Each number is 128 + 32 x the weight over its row's rms, rounded and kept within 0 to 255. Layers, rows and columns count from 0. The size above them is the row's rms in percent of the matrix's.

# layer 5 MLP down (transposed), 512x128, rms 0.0742, rows 88-134, columns 0-31
size [ 27  51  64  40 102  98  95 115  60 146  34 102  19  50 176 127  37 141 106  84  87  36  98  54  35 148  30 128  59  99 107 140  37 144  20 147 146  68  95  39  39  24 125  61  40  35 110]
[[ 96 147  99 155 102 168 113 154 123  96 155 126  95 121 136 208  89 127 132 111 171 129  62 144 183 123 121 180 152 164 136 143]
 [ 72  94  78 124 120 129 100 134 162  66 152 121 168 115 105 159  73 132 159  70 138 125 128 132 134 149 129 117 117 169 140 131]
 [124  95 122 157 117 131 105 101 151  95 153 109 103 115 209 119 177 156 137 149 134 167 167 125 141 132 100 146 109 116 141 101]
 [173 161 188 122  76  99 132 136 161 101 151  90 127  88 123  71 140 139 189 120 118 114 106 130 157 183 155 106 133 150 110  86]
 [174 102  93 124 136 178 142 135 142 142  83  80 138 152 136  81 161 152 121 168 102 157 149 131 132 150 133 138  78 133 134 189]
 [ 83 223  89 123 167  84 175 139 176 150 143 199 125 154  82 126 152  89 153 110 125  78 120 132  92 134  61 172 165  76 166 127]
 [132 150 141  85 143  56 112 127 120 135 160 164 162 124  80  93 162 110 144  75 103 169  98 117 187 138 144 122  66 119  81  61]
 [ 79 150 169 166 127 123 122  98 139 103 140  91 154 143  64  90 168 115 134 147 185 209  95 160 108 153 106  76  90 157 104 169]
 [125 176 170 123 146 103 165 126 103 157 167 141 142  73 141 102  60 184  93  55 160 150 123 147 126  90  96 136 115  87 104 119]
 [189 227 142 168 157  93  96 169 124 141 105 117 160 126 116  56 101 147 164 145 143 125 148 118 127 125  81 169 144 162 109 136]
 [188 131 167 186 157 160 107 151  90  92 164 130 146 133 140 101 127 151 179 130 126 168 160 131 156 159  94 116 144 169 103 100]
 [ 94 121 160 113 137  72  78 120 136 119  98 160 170 107 118 105 162 115 158 121  70 115  60 185 133 122 171 107 184 186 142 137]
 [137 142  95 121 130 133 100 149  92  72 162 148 107  48 115 159  82  90 102 107 142 136 191  98 191 133 140 132 134 132  60 133]
 [164 140 132 142 124 150  93 165 129 246 123 139 109  83 135 117 106 139 107 140 207 154  97 110 158 165 134  66 108 144 147 135]
 [ 99  69 119 126  95 146 114 122  88 124 121 139  99 172 118 146 133 148 162 147  95 129  80  92 105 231 125 132 137 140 159 107]
 [123 124 125 113 111 133 177 100 184 113 121 128 119 216 114 111 157 137 152 149 118 141  76 135  86 122 165 120 104 180 132 116]
 [ 44 153 106  95 126  74 124 122 138 151 140 159 147 152 103 132  67 123 180 130 131 189 116 130  84  79 112 107 152 127 127 131]
 [163 108  78 159 132 140 117 164 136 123  86  95 105 117  88  62 106 124 121 100 140 128  89 128 140  52 126 136  83 136 111 151]
 [186 128  92 152 149 140 165 105 143 175 105 159 164  79 149 135 138 113 163 119 127 116 113  62 166  88 105  99 129 162 122  93]
 [ 88 138 143 172 117  87 162 182 104 154 111 126 167 108 144 160  83 122 125 146  98 118 183  81  98  95 115 148  71 158 146 162]
 [ 87 154 124 140 130 156  76 144 114 135 110  71 156 163  75 102 172 129  95 134 105  65 127 134 114 132 127 147 157 154 173 138]
 [151  98 149 125 167 139 147 184 157 124 124 115 187 197 121 137  99 131 141 112 148 213 113 122 186 113 115 168 138 140 151 115]
 [108  90 108 131 126  69 114 133 110 139 125  97 105 143 135 117  93  95 162 110 133 180 139 166 165 124 100 140 128 126 180 127]
 [122 164 184 158 161 126 179 183  79 125 114 111 132  97 156 123  61  70 156 172  89 159 146 163 106 165 132 156 105 131 130  82]
 [132 115 170 138 121 133 129 164 138 152 106 121 145 117 153 126  29  71 122 127 131 156 120 137 137 206 136 188 105 149 101 129]
 [109 168  74 136 143 156  97  61  97 143  95 139 161  77 109 151 127 122  95 144 166  93 119  89 104 151 123 181 152 149  78 163]
 [151 128 162 115 140 147 133  69 126 102 164  68 147 124 108 142 122 126 191 108 150 113 128 128 105 114 129  91 151 135  77 166]
 [123  92  87  81  77 125 139 137 124 188 124 122  91 141 131 160 159 110 196 181 150  88 139 137 105 153 116  80  73 157 104 104]
 [168  85 114 115 127 133 116 120 111 160 112 101  81 167 132  92 139 153 118 113 135 120  70  68 103 173 102 150 106  97  98 170]
 [104 146 131 187 166 185 125 132 108 113 167 138 140 151  69 139 158 165  61 154  67 145 195 106 146 123  96 129  84 105 140  52]
 [160 197 123 110  99  90  75 116  57 119 116 128 150 142  74 161 165 184 118 125  97 132 123  92 117 103 140  40 142 194 164 171]
 [121  96 126 144 159 101 137 110 136 161  98  98 130 144 225 124 139 124  60 152 128  82 133 167 136 128  77 130 106 114 173 116]
 [157  99 123 102 163 189 176  89 136  99  79  99 106 129 131 113 175 110 164 142 127 141 103 136  87 133 150 171 101 137 173 209]
 [182 121 137  73 147 152 150  66 167 166 126 160 138 150 114  49 143 109  82  97 190 154 115 100  95 115 122  46 121 127 120 171]
 [ 98 106 107 102  76 162  94 133 119 115 149 155 164 144 121 114 122  86 174  70 173 159 155 132 131 134 121 121 121 155 183 164]
 [165 101 139 146 129 146 165 120 175 129  97 187 135  63  97 114 126 108  97 123 137 158 141 165 145  85 111 134  73 140 155 156]
 [167  92 116 158 123 135 173 141 136 124 144 119  92  99 171 186 125 135 174 121 104 116 106  92  60 149 115 130 119  88 157 113]
 [125  93 145 144  62 146  73  92 125 130  89 131 150 113 128 137 150 103 135 128 193 153 184 151  57 177 153 140 203 140  74 177]
 [128  83 135 112 116 177 118 101 146  79  82  87 169 179 130 156 164 132 130  90 112 133 125 153  85 138 167  95 177 144 145 153]
 [124 117 150  52 111 145  88 171 150  97 104  66  92  83 112 114 126 129 119 144 141 145 139 109 190 140 138 178 127  95 143 118]
 [147  72 210 102 155 118 154 103 127 192  98 147 140  97 150 164 168 112 145 123  51 165 121 149 112 192 127 150 118 142  98 136]
 [104 162 128 175  92 160 156  83 118  97 121 127 173 175 170 147 161 149 147  83 210 110 168  74 143 161 127 154 146 139  65 103]
 [126  92 183 131 131  67 137 100 101 110 143 165 113 106 208 146 135 113 164 174 162 151 154 108 154 144 136  97  76 136 122 134]
 [ 98 127 113 177 124 107 127 116 127 141  98 141 128  95  83  84 120  95  88 116 103 150 114 150 130 148 183 135 181 174 133 140]
 [109 127 115 128 120 117  97 154 103 164 107 140 144 132 186 156 109 136 113 126 137 118 176  98 107  30 154 145 182 117 121 129]
 [125 104 136 169 130 100 117  97 150 131 135 172 159 138 148 182 134 129 179  72 126 172 185 127 132 154 140 119  88 128 138 113]
 [115 113  88 183 176 134 114 131  95 117 188 102  96 117 123 144 111 139 197 121 130 149  76  94 123  94 176  97 100 109 155 129]]
# layer 5 MLP up, 512x128, rms 0.147, rows 89-134, columns 0-31
size [ 45  65  41 105 101 100 115  68 139  40 101  18  54 177 126  36 146 111  88  85  40  99  69  38 151  31 125  80  96 111 132  40 151  19 136 148  75  95  39  44  29 131  66  44  43 121]
[[ 50  70  84 101 120  99  79 122 144  93 169 132  94 132 136 143 114 120 112 115 128 205 145 123  90 114 106  82  98 104 112 110]
 [112 156 125 129 168 108 104 133  90 113 127 159 156 122 120 139 158 129 136  46 173 143 117 163 155 149 190 211 140  99 122 113]
 [167 156 138 236 104 109 155 143 113 173 122 130 146 102  68 111 132 117 127 118 156 148 136 114 121 110 126 147 151 155 141 154]
 [160 116 107 118 199 148 135 140 138 107 102  85 119 139 116  84 122 132  57 142 124 167 136 120 104  60 135 158 134 112 169 180]
 [155 128 119 167 182 144 103  92 165 216 178 154 121 153 141 107 101  59  90  72  96 148 117  99  58 138  91 142 184 100  50 130]
 [132 138 136 148 158 156 129  92 126 149 130  56 129 136 157 125 122  88 149 189 143 114 124 110 105 102 135  83 143 164 152 140]
 [102 102 152 203 125  71 142  99  93 122 118  76 197 126 125 144 162 123 102 140 166 195 125 166  95 116 154  80 133 139 136  57]
 [ 85 163  97 136  92 113 164 154 105 206 127 181 121 105 111 173 153 150  68 149 194 109  88 130 123 125 141 124 116 149 110  95]
 [152 165 164  77 141 120 154 154 143 149 112  92 194 144 110 117  72 121 125 169  99 113  94 176  89  93  92 142 125  78  86 139]
 [136 147 150  78 184 166 183 173  64 121 108 141 167 130 144  91 111 165  94 137 104 183 131 181 129 109  89 160  93 122 132 111]
 [149 120  98  81  82 120 212  85 135 133 103 224  65 162  94  87 195 112 128 111 138 119  95 106 123 146 156 136 137 178 193 134]
 [138 131 129  66  87  79 156  88 120 133 120 167 135 122 133  93 141 189 121 142 137  89  97 134 145 141 158  50  80 115 139 155]
 [ 71 126 102 123 154 114 133 120 108  86 121 151 167 168 152  86 159 180 152 148 118  94 130  84 151  93 102 135 134  96  87  87]
 [137 132 140 136  75 151 127 122  99 136 114 115  93 175 102 147 138 182  62 128 131 138 111 151 115 181  93 145 152 157 158 146]
 [ 57 111 108 131 129  73 111  92 125 107 150  90 154 135 108 172  95  82  92 137 150 162 134 145 131  91 182  79 124 127 229 140]
 [ 64 156 109  89 146  82  82 131 135 154 132 154 163 146  98 123  74 140 168 149 125 151  78 146  86 117 128 122 181 153 108 143]
 [ 97  51 128 129 159 125  97 143 124 112 152 127 140 164 102 110 121 119 109 121 123 224  97 169 139 111 172  63 133  91  81 126]
 [115  95  98 134 125 108 120 135 128  87 135 110 125 144 151 150 146 141 175 181  67 153  80 140 167 192 152 136 164 118 103  95]
 [248 138 119  96 130 133 100  95 148 171 130 120 156 167  90 115 124  87 109  86 100 116  90 128 104 129  95 199 176 125 145 114]
 [124 120 121 240 103 152 167 101 122 171 126 156 133  90 140 158 119  91 145  79 185 135  94 170 170 151  97 119 146 120 147  98]
 [129 141 143 176 136 198 155 122 102 119 167 138 133  65 110  69 169 106 150 120 190 137 168 144 141 124 136 138 104 167 110  76]
 [175 173 136 106 144 168 126  87 148 118 150 176 174 144  88 110 151 180 143 133  87 114 137  87  50 136  88  89 110 129  98 152]
 [180  89 108  76 115 122  84  85 155 118 135 126 135 179  88 102 174 203 132  93 153 101 125  83 157 120 116 140 125 105 101 152]
 [166 144 110 150 163 143 119  81 108 112 126 115 109 153 123  91 199 188 165 148 122  92 131  83 125  79 145  91 151  88 118 114]
 [141  87 127 146 146 107 151 133 153 103 172  60 100 161 111 131 116  97 147 105 122 166  96 121 158  93 143 107  70  86 214 121]
 [127 180  83 143 161  94 180 116 120 145 141 147 168 147 104 126 135 112 176 147 112 124 132 126  76  66  93 108 233 125  93 211]
 [140 122  76 153 105 176 133 109  90  74 120 131 134 152 140 176 150  77 119 113 168 168 121 137 136 153 182 115  80  55 150  91]
 [ 33 140 164 142 137 133 162 139 173  93 175 157 150  62 155 187 110 119 133 132 116 117 174 169 117  97 142  90 134 163 149  99]
 [ 86 151 147 136 123 141 142 135  15  69 111  96 160 149  96 132 163 193  97 117 160 132 131 189 118 120  90 128  71 122 126 109]
 [159  79 115 117 202 132 108 189 116  78 135 139 100 104 161 116  92 103 196 137 160 150 144 113  87 151 107 222  83 133 134 103]
 [173 139 116  48  68 151 159 121 130  28 106 123  80 156 117 117 134 179 138 142  96 166 151 151 157 112 142  93 127  92 146 117]
 [ 56 129  58 128 150 123 130 125  81 113 157 195 131 157 149 171 136 149  90 142 193 157 107 164 111 147 155 173 131 196 165  94]
 [158 239 102 112  70  91 114 165 162 107 179  96 143 116  84 176 127 157 159 130  63  88 113 150 148 196 114 176 119 129  73 137]
 [182 138 102 120 131 158 162 122  94 134 155 119 143  96 133 120 182  81 140  50  83 144 117 140 133  87  95 122 133 148 138 172]
 [161 145 154 100 139 126 104 150  86 101 144 151 118 176 112 115  97 157 128 107  80 126 118 176  98 115  69 115  77 104 187 123]
 [139 160  91 157 117 136 114 106 163 125 110 163  73 139  76 139 130 169 153  92  82 104 118 151 135  72  84 118 144 145  95 102]
 [200 146 113 119 175 120 195 133 153 122 150 151  90 116 152  88  97 138 161 125  91 135 103  75 146 105 135 107  85  73 160  65]
 [171  62 139 103 101  80  57 139 184 139 135 126 122 130 167 132 123  73 125 152 109 141  99 105 112 133 112 128 133 177 149 168]
 [160 126 115 121 112 168 110 135 120 160 116 123  64  31 129  83 151 102 156 106 169 130  89 153  81 112 146 134 147  96  95 134]
 [121  75  93 147  89  96  98 141 158  88 119 144 113 181  66 107 113 152 110 148 149 122 132 107 110  76 141 147 136 100 148  94]
 [175  91 117  57 137  91 131 129 155 160 141 165  76  90 107 128 109  90 118 173  34 178  91 179 125  94 119 114 110 122 174 126]
 [179 127 143 130  89 144 130 102 109 133 108 179 186 162 116 152 126 104 114 114  62  90  87 168  57 123  27 149 153 131 162  97]
 [137 192 152 171  86 113 120  81 142 153 121  86 167 127  82  88 143  94 123 120  74 142 119 143 124 137 110 168 116 200  46 144]
 [143 162 129  40 141 173 134 104 134 152 114 172 132  93  83 117 159 152 147 102 167 123  58 156 157 171 124  93 121 137 150 147]
 [184 137 132  78 109 137 150 166 108 142 130 103 115 122 123  76 129 151  83 182 111 122  89 128 138 103 118 132 173 124 115 166]
 [128 119 127 122  49 103 123 157 134 157 106 140 141  98 156 120 137 101 107 109  88  83 115 119 130 101  75 117 170 128  89 165]]